config.yaml
norm: "rmsnorm"
init_std_down: 0.014
warmup_steps: 527
schedule: "wsd"
batch_tokens: 32768
doc_mask: true
train_tokens: 182800000
Each number is 128 + 32 x the weight over its row's rms, rounded and kept within 0 to 255. Layers, rows and columns count from 0. Numbers have three digits each. The size before them is the row's rms in percent of the matrix's.

# layer 2 MLP up, 832x256, rms 0.0908, rows 662-733, columns 64-127
093:113099135163100121132142167136128127083169103113061161140141098136106123085124138171102098096126153077095167185129162130176153128087164165142099134111084090160119126147106140147142160093150138
104:111111084118097111128128126133132142069155097142170117114154066131101126110123172122185089113113146078162123100085091123101128080182178136143114150149218095126131145117097152140117147144084139
103:122115050190116109132138169097098121125209136090108089125103113171103109160113093167153124090113073168131169128120156132111173143108170146085103155086128084123163115099196153068156138089162099
104:163056129129136113120134103188172061078129103099151111102103158126137079103115126102130104100113118208079122157104099106077115060141108142148187155141127178146164163195132133117099125171122141
095:142153100121097137156144126125093127129129174099037141110133097106117113132129142091124141166126159101150139116150146133124164046099103102180153068132094127138113140130132079095046142142119113
097:054177125098143140113100166054130116175095098182123137148089153114123159134122122115161119164096134144066092091111097116153115105188094101123112115155112114112146136088099193135134121204144113
088:171127116130147165096127089117119115125153157188128103175116118054151115123128070150126163136121139144089135096152142085103156176120087128193103066182158173112155054128105172149075108179131070
090:102150110151138076140133170074140084097210179101143127163122165104102161164150161097127094131163119090118115118126123157120198104118095156152131120081174161164163142132127125090195155123084115
104:148131145142053114128144107149091143168176156148119118167137162074099160167067133122108118131073112119110095083110140114215150119116177130156104102160152084171103164145144150112162163091118147
110:063057121109127088141170136085085198124145108125104150109118157125163160052067160199138201160081135097089140090103073071141149182118140124155095166114151141084150170107117105145069124095108222
105:084131172120104152150102117098216110076146142142144060175097169137121138121163160187135160114095160166160125115143107134090175117158105087172118162078052160157158161141109147106120165103197056
097:104069165095131122141095050133130132118180119170167149172099016164158090115062122067119071195125169157147120176127156110099054177170161136186175120107111122119161116133085155178120137125092119
109:132125167179154160100105092143042117191135138099099113166181121138096132118215125140171101172116119136103135122149184079146168161115167128140107151135100110116133106215167125154116149130121114
105:150129160152107060153105137038147152161158133203134152145192101137108070104185150176088123141185151096067113128179116126117172112129108146110118067118161170158191120108135113127106106085139129
091:137089145119191092131140131127088091154165094107101144122172104111183072094153057147127114105158140169189120096139200116121060116112104149178143137190154090146176099144076111128118110038113153
100:149110074097089063120125141140145082133117132090138122143110116114122130202122117133134107161194138164131191134110082118162141131130078105131110162123111077142136167143102110076145182181144128
114:079137204119181140148193162097134118100163086155181112148072053127181064125141073104065153134147156130124158138136160153132109113147150125138127115148145125122109099134109101173111169145138109
104:134116086085079093051150078134125061139096116147142116121113138181077142092160131169124070139103116119174173104184122057125047134090198106141154135176124160158155138185124121081128134115116073
102:127122134093123130101134113151115136139097121134116138112169179129155141091091146133113175192133164143096137106159155110126080170069145147112109159122201140101101161120127198136144104141134105
100:091076170182149085121127079106116109138126162089111082108121124139118166115062123106168141149100143169145128074108141159084159104097167115071092108192155153115126157178157083132090129147120097
100:163106142148087181188118150089109153179089115122108110096120091103116097116149172128195119140131151117186142138153161098077109127095122137139127088169117075118123130146138092120122164125147114
097:128106133070110116129188159146171078130131102119116151126120160140130104119126105111121143175155097128168126147105109112113127156086184085121091130158169107204121120108148142098179106166130112
097:145155116086149139114081144144192198136184105088077117160166074074131062138136123114154124120076122120142092112148116106124086175093183095159124118172135148142138145142138081139116105126146143
112:088146136183185161085134132150154124135125080126116185131108103143036153106098121158127147133113125119107116082111085073115142099094113114097155102109142092126120086119173148112148078178121167
090:178126134085106164182139100184102023089102137126151126097183141127090154160119093095104133112130098125085130084129134124091177125112113149090156137145206100184198137112099112106112124094110133
106:159124089099122154119107137091056133123035079147125098075073130205147114187141185150151143155149109065160130196179118102173145150130165140097108173119110102102088129094118114126158145164168157
110:116111121139153114151163181159107106195132163136110141104163160158124126155092091152080068100083064130116090094123109117159118107146150142169075120154109109191116151084130167150107059123150091
100:061167100103086116128094068138168140135143126106131154207138107207118136132134086176142141106156102179238135159104095199122133184132119123055147158156081092196174160108166138086092151107150194
105:121159138076183121160117115140140096145140127135157124178088091180149098149061138146205098144111165116127106133097151114043155118123145138123128110108168111158166079100084156117106087101156090
099:064114167088134108098148145069127132101154143078124089148097111120185129137111130168165084151155057165154131143131096180111171143139128084115140133152141143174138162117141133143126125126162148
100:169123147167148188126144117074179118081157145201108112066154153120160167179161084078123115101145155075104134152159145102092125119153098119112098145135136096083134134141116130129105140198109115
104:122152071079124182091119103075102091182083135141147150085076179091170088107164113101135125160184147097122085151096128068127159161132110125128133118158107134129084096097084183120088132129135034
105:119138129148173139143119142187144124092165165111124075152160125081055105154169177077168088148171137059062166131101092178167104134147090102135139137132156123153169124114103157153125155115075096
093:163086149128135156154123142098143153126089153119135162123166063169121091160093213193124133172090100137125172142132147168122164138120121123170184120150145134137077139150136129114136121089095112
103:170165183157132114124173095122163136176109088146074165122115116123063162101125150168105163114145166089139137104147179090081109123165147107093213102152101168108090082122108101105177180098154141
102:114183108175107101091151139099106123156149126135154079152090150179110140130148093118089173157198115151237121157120158154117121125148180185090142134121170126140113112156083167067103166144157105
100:185191091149109151089140138108106100120118162081152157171159184116110190144130097123079184139176081118124137122153113126159103088201106063147109136112040163086113117111185162115114123162153159
091:138106111170147110135117155116155171077144223204131200096069061158101139107150135141096158121135157090143165148150130175139123140117146111172144154062074076120094160087159161140132137184180144
098:109103090137100136104118156166079089129155067113133125123127168067068114141155116145109160110165123136175138081127070064189120146113160098129137088163114157093085081117135123093160140115163142
102:097085132128195126152207163149157140134114148099149144096105110084087111150049197128160125088109117108149140107088091080108112165139128116163060135095179200096120191141119154142110161150118115
099:129092125179156071131094043148091122095109154128129121186068123124065169134147150123185130146133162156082176114123098082102149144125190143097115080188161123098099115119143082112125107121131110
103:117100139102158177176112167241102154158101078142122164164147134095134122056112135110104099103063158148111108139150104133103145159150117130144165143065104094045090094107087165148149116075081134
098:135134125119112170099137166143089160151182131113163090105129144155111168114158208084080051140070124090161052156127128120107094093071151095109087104109137115101178130169145114157063108130131122
097:156074110063152117165122102161107158133130071146112148119074104107165139113151087160212149166106142137100110158065137106097088087089147145159086079139163135108149150084147120153082186109096169
104:111135072087069150094190133159153144093167122159161144108152131107142144099106150132221141132129166119115121107153149095146135175100161157075133096169109094150103189183177118102113209132126140
086:123140156148092106130157117164135113117143137175227106104161127149117141093093132178159147157120133166061138152112141133131121179147061143110131099142158122123124170136128147095119180084058142
093:146135127115127201092121153171122084106125136133154075099079127134091109127138143131162135139149197141118138077121097118181134135179125138138115154118136155061136153126117137138111135094116112
095:083067139071124112195129085185130155097144055085092105142119139130139104105155162125132158073162124144153111171128122116113094172195121119097145156158143116164126057046126141118116145133145142
101:170131146127119050162080142110109143163166180147146076118123115128143155090156159123135135157118133113092088140087112126144157171095143151158122028153129099121056162143119138161132113170212095
102:144104135156118065182178083132111181106098137088180095105164079180122116088132128152121164214146143128131102160108172055088151193113115116174110153120084105157155127127189145112074102069118090
099:155138119205198131116118098127161123144145101116206145158120120158147108222157121106129113131128148158101132169107135135114109119190127068120147092141161172150160138121130039138163118095121111
098:092142073072098114120104151122102170139131132111161185099117093182119153125135136135164133104213119142141137099164108172107140103107073131101116212121099142164173118155132084091155114175095113
100:085171156069158170165112132128090110152091103116110124148127177094142150136139163134145163115102149160086120162179112156155155147158081143116113100139058138154153171119135100169108120033133104
098:185131156133105127082151088144104142179151151118091104170135154082178089105141094191106115108117088166074121160167100166108136136133093118203190100197139141127123113164116146101156170087120104
098:146128174134118094099136097151124115137120139109116144111140133111128134141097105126119111148195170102092120122074143101102113160173135180157068104140144149121198090119175157125123143122102156
100:143078134133074091090099138117170137106110150180147106153134122145145099142138104152108099108131064147175145164106139132063108148080149111143148127094201170153139145134136155155140083157106159
098:139184137168168153097105120140139154087111172071074186140158124122119117146161134148161085123181161092140151124143111122147095113141141147100131101143127140104143176069128090106136136141125186
104:118171077173169075120134207150178159136175108117122137102181050126143122128116144123123145076152102121098128095133095097121092177137113170137076106180129116177119116070142101120122144131151197
110:133128117138131138120086159139151012152112153110143105103119132139168111164112085146085129090074058163066087115150140143088088115128086140181104160097117116083177098062168111150117146206112173
093:167100130107077208144162115146088160023094166114116161131155123101074128123132172128168221148093088113129101150168159159167163089139145109083140175147096213141103183144116120120145098119152138
101:138164111107078086145108203170163127142082104124129145129084163156121040129132166147143109116136078128089149133147094151120170103104109112121152125106143094156163087079163093126139121166166107
102:120111141122138107112149091100124127193192179164147149124112140141105152134162077098111084160158140108199116098080204078137140162090116170141169176083119154122095151137087195104107146122141140
092:153120125184104152096076132138100144160083179122108178130165173083164164119145182146057168093104078095155138106138158156156129125093141108167072138146103091085110161148178109118152154082105136
095:106106064154148107171063126183140148179133133163123149063098164096076102133194127100130113171114168174136190100119129099140097074153125147110158137091149091142110091125169127143136136144129115
102:107123080114130142068148146131121123171192089140139131135114152126054170135140129176188185127103110140161175075122065118168176104153143083123146069135121165073076113103145092167080129150157164
087:128141078112102154179185097138115113149115137160149090124160112027131124217099165105158127147101177113095064145159165101113158133121065091124099165150164159135157119162169135125113118133034092
102:096097129138147116091123159137129156108179173108107140107083107156135139140124152127172143135099152123130143157103150155176182110143094125159117124066151136115142166144060107152143144103177066
092:115102075133089116130102137132056136101133176137114142075139129103107157114159125125204071110097116091130145154141070111197171129088043116181094103106186204095102148086105158127163094191106081
094:114109107147086115122103125184125099138074132068112141108081131118176090127203162126117140153122162172135113123142148103132118105067124120136127109182076210209092203128135080112187172143116141
103:130092113128038135092135135136192098101144087127132165126201118106162145140129062165149109127130101124073139085104084082160133150064173110097119110160133067117155151108125122144119124160136169
100:140123106093147143148123106123140121087146134130100058127126138157118133096073189145131166169187187148138125191127178123108104182075149125133074069103104185113117128185118075138096155112158219
104:155123121104136121089107160118111183140149118138077156191111142134104117170155089106139123100123149146129133089101161143090106133131120120114098086102126158116059158081189180121185146100115070
# layer 2 MLP down (transposed), 832x256, rms 0.0913, rows 662-732, columns 64-127
095:122121166107068148156144188080170183116156142117125132125158088081136140112154104139136055171082166115131123126253116168165149047121133124133126174064152098163116124145112126184144152142127131
105:084099186131106113147150160079142157093138069166107185102138085092177126115084124153139099098147094124130142161187069087178079094123126125061124175125133140091159131158177177196117161155169185
104:132160134142085102113100206066054105132173133079137128162112110155117122086159091202167091091150092184129147109207105130111148091108106107135137149134105148070107127133216171137155149115087105
099:117168139161099175134158089138169086102152137175119088135131154112114157182131053120079098151131082101081154151154139171095134129159149105146147087127098106135118075110126103131201130076147072
094:135151150130124152161126150193171149125144094107083087128117128168152147110131159168027147080114169159152095133084061146113094149082106105113164145126125174032116122158114132110164070132138093
098:098117126127109186077051195178094103139116134149107131083162146149080147102108103103125101111141192117177146139118075110106161195105106125060139093122138123152166151153158149056166138155139103
089:083156099158177106092176128120091153087118111152124093133132155139076131110131145135144119176164111156114113086207122118149166174139114186144109183151123113141073143124127201057134140184122097
091:143116147125169137142165105108140091101097156114082090109164161130147120117144134112137112167117139096092189147219119127107186066083164113143166168098113136149135162100096114038146154120105163
102:093152090147117109141163137100142082121135188115136151123110187153134190166107102109115101146120121121102112100125117130164119103123123124167129122120117127184114157108138140073097158144166138
106:235111144155173108088158157143095117115069143153095130087162131149156130139151159114124120108169130074153125071174123138125109117136118089182178090116121125156125137105110153046124146167168099
103:093134146127183124088109096130105137190134167092082174137099128127139163160109156098184164148115074133075153142125146154150156075106112109107148148117116156203090132126124156043148107183141159
097:129114131142100110135103153135159081101113136150167107089113175135216153151136150122128097125142064151118124081229108160147134098099078112182081175075145139175117121108125084050125116139131124
102:089133131178152149175145000066091120147108095088106103106117093142114117159142146151157110102122127080095181076021123136119166112119152166094196163102132120058101103114097086096101150147156130
102:157152102181093102121127063092152123151169086107161075123172075151144079139135130138090176151123140167096111177025132112104148173167126148114128104130145142105115140061093127182162137092114112
090:172126108117176163143138144121098093105150177137114174143132104085122155137153126105136161085175142134085135098218115107159146153097071117153123050094070177137102178163113138105135112121118090
099:059097138108180152138102167135108094122196137130092127106052140109175141194125088101095076124143168137100117128100154130118103120122137134116145157094159138114088132118147116171160081119134149
112:115111144100186147126142163116144125109170100093134107111113129100148131097145103121138103131169155128124120125251129102102092125163114144080098108114076113118156086104114120129105150121165149
108:165132123155108114125153016153138088106130112133145087160109133080079066161149144142132160125098155135123147135212133141091109099113136131140149085138112137116164125103154151133170118126151123
099:180149146053181096084086166119071080154109174143080038149106102110087148148096113101130058082138119146156114150164199143140134143110164096131170146089058084157125088090102082032133156124128110
100:195133133122125088126164107179111160191084138097119066122155069096112095101147129107115125154127130082097144137052151086154173172106094150135143089178144146199104132159135124123113135141146111
098:144158119158058085111147075124120147099103065077149136148132124142119124129038111126120159080172191130121091082089098187123079080118119160140132119153075130167129106179120200124129107133097186
096:131119117121145155131090177143153111148143125109178113164130167133096181147112114148134160104169086109130065156090121099171139103098036112162135152184107141108105130144124152203135131119165144
097:079122163125148083085149088107127113160144147115171112123137158107139147150093134140169143049115098185157108132123126130132127065138089073114110161202120119129122120103128105238160100121063131
110:124134115204129095113173166160194130131137187114067176127103125151094132146200057141150113144124118152154103094168108102116174136083104109160132150124093101168178161119131092166100148111126105
090:134157093085148164161132127151185080129148106129133108108152154118112125208134116115089129150117110189159090141112154125100088153143190081157108103105155083090168146117097074140083119054086145
101:107143141151160119120081072104127100062104076123137093174102153173150069153122127124074134134110112153138126133165144178092109108150096157136096110152192154087119106154131107183105131152132133
112:128113163104144172130070255085101135119164098172107116112172081084089138164174178136146102124071154127119160132136130141119157131123091112143155126119134156127140137134069127029141144146155123
102:082163105130157142130136069170173094191141161113144090173045122150153150116127122143090070103164167098166135125131125078138108159139089149148126072141118122090119125089112107128123131110142157
106:165161172108163157172169147100099133065087116159072079137139082118150178104157158145167088164137102128149160151211117155112155087111165089127103159097168139095150124168141107172096187116087080
098:095180165157139156101150144176130082173054078131120154145178120158203107117149112166104117135140059108129120145079160070137157109164169121091157101074155101200167166075137175088074171097121174
099:102142121089152177183118085094124075134171141145135099093110136136111069084176135150139121125147203125176083169117155117122110146127157116088111119096156162093135165146068124246144100165166147
105:094092141165134089131152121111106174154157168095158099108153120169187199169122140097130131114088108124086123149215131086116048148131150086232061135134129126071144139136148089108089062108156142
105:129129107193154154147180204164091156123172158084129169116131104165136084153138187083155137085161107141102092107148149121106106139065074102135170158147087104155114127093126173116119129137168096
097:172123120144182158155127102125102165095134119103117198130109066134149118142098106117107109114139144135107120129042129132140103137149110143136103143187069116125105110093097177172119178078124089
103:165120126102165150144118037142132167128083136128153157133141160112109154182092154099098108158162155112161134166041097152082131118110116105164069123157155079057148137178141114255119143085072147
102:050110065149090094155164103137172126119137147107159144092175148201126126147152081118090169114108107189160140146109164113145122168160105127098156121076144110167102130161136127156121120133160077
099:117138125089133130164114094136145126111140152140135075137176069138128148056064175159189080118138160108165129158087150120089121112076165173114092149143179130096111150148110112200112177077102114
093:089119128128115134094153103096124117127163163123144139142067113125095116108155163176155142098066133127141127137217174136144116062126113084185128135142141114153166089112140114156116142130174098
098:111095094108179143155081039123179173138127195116142122137203133080107131193180096146179088138062134164117149101094113147116099114104144162152082119123090068143158142144094112168133088156148125
100:152120132104135075140112120127155141148096144115120170077152069150086145106040152169102144132113112107120125094216086094159119178124114161099141138183140080097123140091109118142100168131125120
098:126115102080156144106124077203112207089107125100148113165087110071108128048120151119143124107098125135124138145173109089110124141073135106132070162123123135138160180076133130067142145103145148
100:139112097134167131089112096096125114145109163103107070134139096078123109112084154157197101059078155097153138181060086116118125125179151099123137197061161061125156084112068215128142153098102076
097:150094089120148151140109186075108075043133147095095122114091147152147110128092136147074083131100089095107093073000127113113087152141120136150110100140147104172105085192129143177123089142100120
099:155155150153128160088104064048128198156151139112124143095157127129155134094087167084122133109178142143091100107115149102130134131060129166064062163058166152136133174087070099095113155119141208
105:154112095142087114125086096080099137124133119157097159152150137134162119143134100135073114134127155131137175134000098187101122082169118128239133112164138131128157117160089147190135100111160134
093:141168138091083119096160075152139143159112131147182129130087170092105146101107133148115147107121140158111131170033109136097159106115143139156122129150129105141096107109131058066159163189132107
096:089124112148162169139077144194103106096155037138187148123121156091122139090213094154111142097152127124135080153207157136180146165158143085108085156158116116125178155127141155180116128134124107
095:107147134170110075124182107103114125089167106099080099146102113124110084112140146109080140092149127165104168210039188126122109070086106169117154160146145193103134116116123147141097079154179091
098:158160133124080128143125170148123175134119105149136122160142126101113152123156127154115144150130122115122135100120136153160107127127139159135134116214144098056126156200174120149073083149084116
099:177150179082092156104102111091178165121101138089180144142157140128111093144173181125142138102123110160067114039078203145112142141035132120133060136149125181126093125158131155085110164121092116
096:080199142129165100105157117124090065180164145117173184055141114181100152119164143122109087123112136177095168130107118071132146116190154092161160076125118086188109159138165118095155128132160076
099:129158115129085067095136135148191089094128112133102148135179145123166171159100181149138121099050095116167099112117155153093149115114089173144115097141154070194085165121130166192132115178061109
103:181074120148208142133132131116071141169171125090082160119114154135101114115133100122151114087117111159097124124034143082115114122144127118165124079145178143122165120126108110140153148079118114
097:160162102137123109135090132145137114150122195141139129191120152096135122117113095126089144160106134131119176120245079102152097123128153117126141105210077127139114111199175132120135138127097174
096:108127058129140119137092107101166140139150126107171084141166157158146110119148142101162135135164069181128124097136116175116110122127113111074158137132123122109088139124139123078139144112109083
100:144137154087078157190120171151130079157140127152030131113150191097122071117125162114134135117118190115124142138110117156146120155181114127112124091182081111189135107171169093163161055075089068
098:112144128078159169082088152118184172095111181120140144117124145078147083181111122136193123079118116124158203122125142129133177108116122129169159131100113158131092098115164080106143112093124107
103:145136096183130163174082201139144146113104109107078156057164129179101095108160116148084148158154177107160144093207081085133087076154201183121103115128160128147142107193102117097130115176169180
113:137094103171119114110147073170125132060079153138106108172175161082142121156158100108128133111108128124109135126213118119038114127137144086142136132137154129114131067096149080114086145124152125
097:092098130096115088160143057174136158139170170108184118146162084131171174129153091124155132092146140144130103139240150144118178084133095146110076137145130154103191161175152115118131084129134100
101:130158144128147127101164040097112150073040061146188145117129140117082066098168083158068177157154109108152080123119174063205124139140101104132145113160178131100136111102117116077165160129133092
105:083117130095152104088187162111134144107114144161175107113211126079059127145098144138174138219109175125187161152148074158096125116115127125129130133122134096113139104143114160182129156145099144
093:171145120177102127103088168110084114164092085064078084090137168154149166132081132076173135112076119124119121142158155164123184110152107114105142152072093101156116069112093125003100136131101124
095:135135099093120134135106137129117126176133092134126147156102164107131125124139121103112138078133092094114104094042108149173086132043167109094125139126113093157150137147141116194101152103182147
102:141104151073113116165077137153110110107122095125056119087120098121084094140148170075167100149141137103143162160094138184108058143078119145130121151112105169089097154124129112168102157125161128
087:114128138173109140103163111158125104112102095120183117124123189184109119157154096143089147112168107113097113101057112123125134154101116122136202122163106135136080111113142168108145183084150108
104:108139164100144131085135060095118118118188127118153082156124133127127065137099150142158146143113148117127127082000093141105056141154127160092123159106138100053127143098127214229153106143127152
095:159127140150104119147133152124152114087105132114130128111162157157111137158179179092144106138153123182080137136071128193118110099131088132136063097085155157166143135101090167100117155159130122
098:107123075140110131145157124156052149057128100142130109135142110137103154177116146146091150122101126080113111123158116125128162135124128178130130175135128130170185177089195124177170125121170161
099:110072149114087132079140127148141094155125074111173123177147123076088101146155079132142146154138109111087112137090064169122122174150186189123068111103137072149147139168180141104094158081126133
097:172162123157157101138095172166070128116102150113151142135089154178160144118129074109146129113072090096108117146182116058088087116162169082129140192124118079059074127097147090113134125112167135
# layer 2 MLP gate, 832x256, rms 0.0957, rows 663-733, columns 64-127
108:135163162135091088142112116115115079164131115154115132129134118078141150119124092192145138160098152159080096159166091171145106128147071157149159136138130170122097152104107165125139147167145079
101:122150140146149180138134067133178095158095106124161137102151167034192124066102144124128115152102116071116110153088157098136114121168082113105161079140151086107161113067104101092078127113152077
104:122112079173117104141140132080124084068138050100154103137095161102127153204144120180088147176127067045127125131212125137123119126193047159145140118135142132132218104075079140097133174134104129
089:123121078113060091109124141118181139118182157111138172115104105095142198072094140156086111116115115188119154123123083135139130129096091089141169148109163121134089146126105128089163111090129132
098:092133153101140152131125166165059146134112146142123115080092142101079063083156131127126057117137108149116144143174141122146152191227099114067112096150103088135113094197107139140113050156183113
091:147099151115104121185138141109110153089101120142147078069134131166136113106074097110110072186096171152148124120107210114143143147114118101068143149165119136093142129074109064182120129078125124
088:156088098097143174097111104058106116109104112161145129112189062093149082059120106126127126135097160182160131117087170110069182138119155104087135139114133098071149116184121069078084117150115147
109:093144061091114130113161145098138140156127075180110146097106138153130159186173122073115142168191114136137168170138155160127136109173119122122138177102102149123122108111082118117114183156085112
119:154096121180146150125136144109099156111128132164081091109153193094150145153182131099122164115115073107091092139148084138087136090113113075122145140127096190151146162154119135053111118182071148
104:115120153170151121092183142151078092166155159133130116176147110119077175134100145152122065113126131116106162137195181142206099171120138151133147128168100113069083151186151092108122110135126159
097:178143130144087115099135162159160157090130161135143092093207190112161119178176102193097135109172123050152123119126172127107145132127138081109103181169081169136141107176193100157127148133129111
112:124091157119058118134057138171108106151141159128111083112146166093135139121124148139149134120092192101125179127122171162123164133137146146152159123160135124146054150155157098078141159127128135
106:178129144159099141132124144096080134160128156178087086158148183092119148139122131108113161123137112110099071166146156114145162143106095144137076115185094119080182103124191123071088153134095138
087:155121138134107103139155170123104172144103075101112102113119164174137126171133080122069150149177143105152174054167104120085155074147064141098137103143146112133129054096096149134085125078140089
098:181119102095098124110122164144137092112076093136149095145162149117101193158122101105129126107130122075054055131129199134136151167106099172100104110141134123124144095084116115090113180152080107
113:131125119148172148142159149135095100082107125134115124151128140121100082161067126117099064131105080068085123091150140161117195083124093105113091122040137107138183154098117116140172145148124109
098:125116150116137154140090123167077172184094189178118142155143092091144119102155119112217081135139158143103135086094140081134144151057121088165117159142119081106180094153162062122164133154117118
110:134118135160095099105099142096117106108089148060137140168199197046145215176154060138121156117113077102147138146139103120115113093091068047168121138119101125107113125084116098080081125158134108
097:169126103160134085146099141151169132104150119140156157118118088115093119163115093080148153137101152165093097151101212181084169102119083172151100129176144145095189168103107142124117131113124138
099:134130160136060129173096145105150083138107153087162111125137139102128149103122167167122148089089069135175186163174124149043132110139125101133198156126150113106081078108109105116107096152119053
097:088133152138170114139172114094148126118123151188114102144163116121156129157174194101106099106136144124127119177113110182088179112093122133154105183109134128131147082117163108127149075180126094
095:093123168127103168096125147164147104151108158145070163147078139138137201094087102120171092147118202098188195122144110103100122171104170158149115142095092068076153167147128140095167137074190170
107:160064147138097175091089172152110133081110091176097103103121098081125115061142162146140133078174137119141164138131095114080197119105187163143104136171098188197159129164137084123115121091104082
091:091154072055143113151141161087142149134155102161108143167151151130174151120140130139103075166111081189122105067148179168200157129109088136136168102139129131186143144122087065102121201153157128
109:149168087134119133047154126150064083142122112134098129150134128125111133171088061097058096092177126121189108090144069186118130057165172103135077146114117126130157094108118131121136173104147104
108:169162145115116163145123073170121100125108129145163124190150090088126164112118141064129141138157137121111101155114121124106127102209143089126131095139168127149141058152175138153067093094098162
101:109177157132172123136117148120147146133170144137112128181116052126149166117110079207125184036123130146123083149081102105171122117124119112112148148151156161139097137078143146157121097153078132
107:078172121151107166165088097145137086142169183158115107173130086113144120097125153147147126151132054126100175119202187150135103187076089125171092191167107142129155205156147107130138093136125136
100:160145113148146102178138170133118154112110086109171166104121104139096105088130183151140189111109141092116169107122148114134085137074101129153084129155089150120126168147129081076159137078094145
099:161088079200205171084147155088122112126167153144172115055166213101097118155167093145142119125121113088106117114134129131143119141130101139149071102136085151142130162167203147090179141141092123
102:108126098153085164139157164108115149071168128107158122180122130103100140123104142128161147105115119110131164075170176064067134110166134193139118124158174224180128148111045149102078158127144158
110:122158072086162092135161068107139114118102111143104143073144108075132097158133095129176141123081122172114138164117072138091181121166127135071137103094098196113073159095149138145108133186181126
092:187085167141153130129107113119139198111119086093107178115086088100088140070145130063095109162129192126093160112070119107093160143166121118148064105155124152120154085165092133151172160191121125
101:121173191134211142122133107155163125120141137127107093155132113149166104136131127161147148140153197102144157206069158094130100105121138125087111116096122112078110113164134143145099117133099155
105:135095134144159099061176121207145165167099106131184127067093128193111178120088161141074093110125191107051143085144092138149180166180108092114150129073099106155123134117131161109186117154186112
110:203125141122109162119125167116152106136083145122092122123130127116135142125135137101131128045105187092113120096162063180067166050145118157142143120120138139108154111083129144090145133160157127
091:154174165136131124050109118141168161085132144079185180074178095096117145122133143201157140121091154123154147084110134139108104097146125176121137161124125091124106160094171098131131130145132105
097:183153122113132143161103123149096107094124160126098118058189141100102129079124176129165123122100095140060137108165103114110076071134146160125095198173145084077075083121159121100139124107124136
100:196110080129136121127081141154130128148083108102119060113179134054111153102185120179101189172138166083076124101157157139146128078164109125166151133133052122050160159147178130132165133146103137
100:135133126133131136145143154154121105108124133105157117112102136150131190149103083106119146124137089106130093073121078102026178125206117134162085158170154098107105058149150122137074172148129146
102:121061093148161183129179085121074145143151145139131159108090141174080160116130107127109184140107072118159119147150113182126122158133105081154142126117107153166154135108062124082142155091137142
096:115104158097165101123123160154169125111148078085137134134108103185150111116169126131133091097097145134151148175159083185155097098131110101121111129160104142173092146126144108123086136105076158
100:151096129127065076139156088120131180131093050159145124119081097118107162118095139138165158083125125139131117143119121159121137102131148145117141144147119158138095157120100160132095150170122147
101:129071142130097100127131104132130096112132100150166090121195110157126110176084138139097078113128129159156140171162080138092116064120098123128161183097136140108201141176172083112175158075085112
090:191155146132125177139132140112118115126101134099130119129121149126132086123140131130137136071122150076170159094151131152046157040103123056173092154142115142149100090172145110122135089178174153
094:110142090081158178043165101118089166107129107181139072114133146144070125131099093112122137141136151103195127114105123133100082104113162166119141153089070064081115107135139118152127103158080146
098:098126040099183166114120128083178141195165072159066129095100179080081123112120085097124164141200132137141120126140170203136135125090134137138168065236106139175156129142177158167140125095128154
097:099122130131185059122104113090168049153144100133153149155126132108115125153101122150099079164177081089100126154131143111209149143112123161100130090094152161197147137131090168135119139158119095
098:107173191121144122160143124121084078177128078059112116102078148132085149110081113094124196158120153112149200171094127164076153113195119159135172094164135119130097112068155056155172128140121126
089:095181172117141109127176136129150125107107078122178119081116099170118080149133155119097100110126112097181067131162145135163116061100110138144080071188035130229162138169114104083129080145118107
101:154125102109137092138147106094114126139121142143152109164117168045092163115142101139086130126094125139115117068099181160117107088108088147137165128135109134188063112129129130094170173144117115
100:116104127140192114127111137136039082164175079109076130148121150086126127126126101146146126134163121145145182204107142122125110103089111115131124114147096118097156120111175140060118087141166093
095:129108171164164128138077098158084109125107170160134045134093070090123156081086112155146065142109149116168161138111081139089116111151138082144185091126077151130114191101137132103179101160141222
095:158149091163124164113143083157129094187116167143117177124145127114123151172099179149136045151095126129137163113161140149133160172156181116107118121163158133077127109221120104137109127108103167
096:108149092191116117084149180089115121086128143087124105138135127127090123156147086075106133096126074115058143092150085106134133102135129135147156038144102137106153136128194082116105202145145156
098:152103162157105124069133138103174115139144141177134162103164157109102159126124167172135124127138098113141173122117169094133135118116138163140110167140133197142128108147097132072154122080053084
099:146149160174164125107109137147153149098115082140047147158185115092080121186121088130140122147185103078100142073170112129117154064133089105091141130177162136136125081105152093074122156127079111
113:099097128167103134137144154112105100150100083152142093128104094162120071107131161107141131138149105086092160107147204151109135122124111087093126074186173219146159162098116097063132110104058127
096:147155122146081159109136094153117100120139099093173103165088148149099129193142150133149158140147159091145111132116118100129152154190070109085110139143126133136086146113108110148201136141112149
101:185149127166128180112160102150074074175155185134138107108111183096105187125110110078102158138139140087142116095124138124114113105130098145175130188090057150120151123145186151080161135151141076
103:151103109132117158107116074101140152141128179111151137136127085138129155113132127157160159136127037045143212110134125128149141228126143092150068090084105106108136176168145095102176120124126125
093:096167116118100151057085115129128153167106100130156093138154103115148120141145160119188123146057181055112121108118165116086092137126123137145143115115146061155131181147135106132111124045158135
100:112130102162125130149126134137100125150110067139146207083116140126170094127177112080142192137130133170131154138135122234142073086169156112062157101158147107100096116091178130110119090102127137
102:159163155142172180065076155153145158121148136127145110132094067144091115143120099133125072151150147121154112100126159086079114152092158141088183143109152100116111083098078150150138156099107118
087:170137154119139182164147160137114114144063052130160076125149127088123087113127147163111104131112167123082141151112097077174115164081111061109165132147160060116108109125151078127100108091108131
112:091143161164153128153111152115110121161178156197157123081117120155166089122171155179136101096136094152105126172137168134128122138093107063136097146088160192126077145111143138148106121102114111
096:093049130137159090116166114100069137156140133074171093117112096074156152123161114091153087128106128107109152075106170127140095114075144099114097167150148126137144130180160167138147082143122140
097:118144137069148182112137130093129156081169128116116141095094109170085163174092161158130193131152152099139103142116132134142153171146067060132191104080125139125202162054151195147209115132116146
100:171198130198184103103101168140125119116120088102150152105126141038179119111140101090151125071122101160086197082165128095157162092198073091171182094113089124171126111123125082113079147131149149
097:085123181159141091105123172085128127119070143117134122093061120116119132185154171119124111095160125131184105130112140110077229100109064051072096177125154095160147071093211161128101102119081106
104:084159150132167160119168154140117121101149160144129123115053126127109182116170089087088128128112116099160124074136080146126095108141113121159132093189083097195159109112087158142065099126153106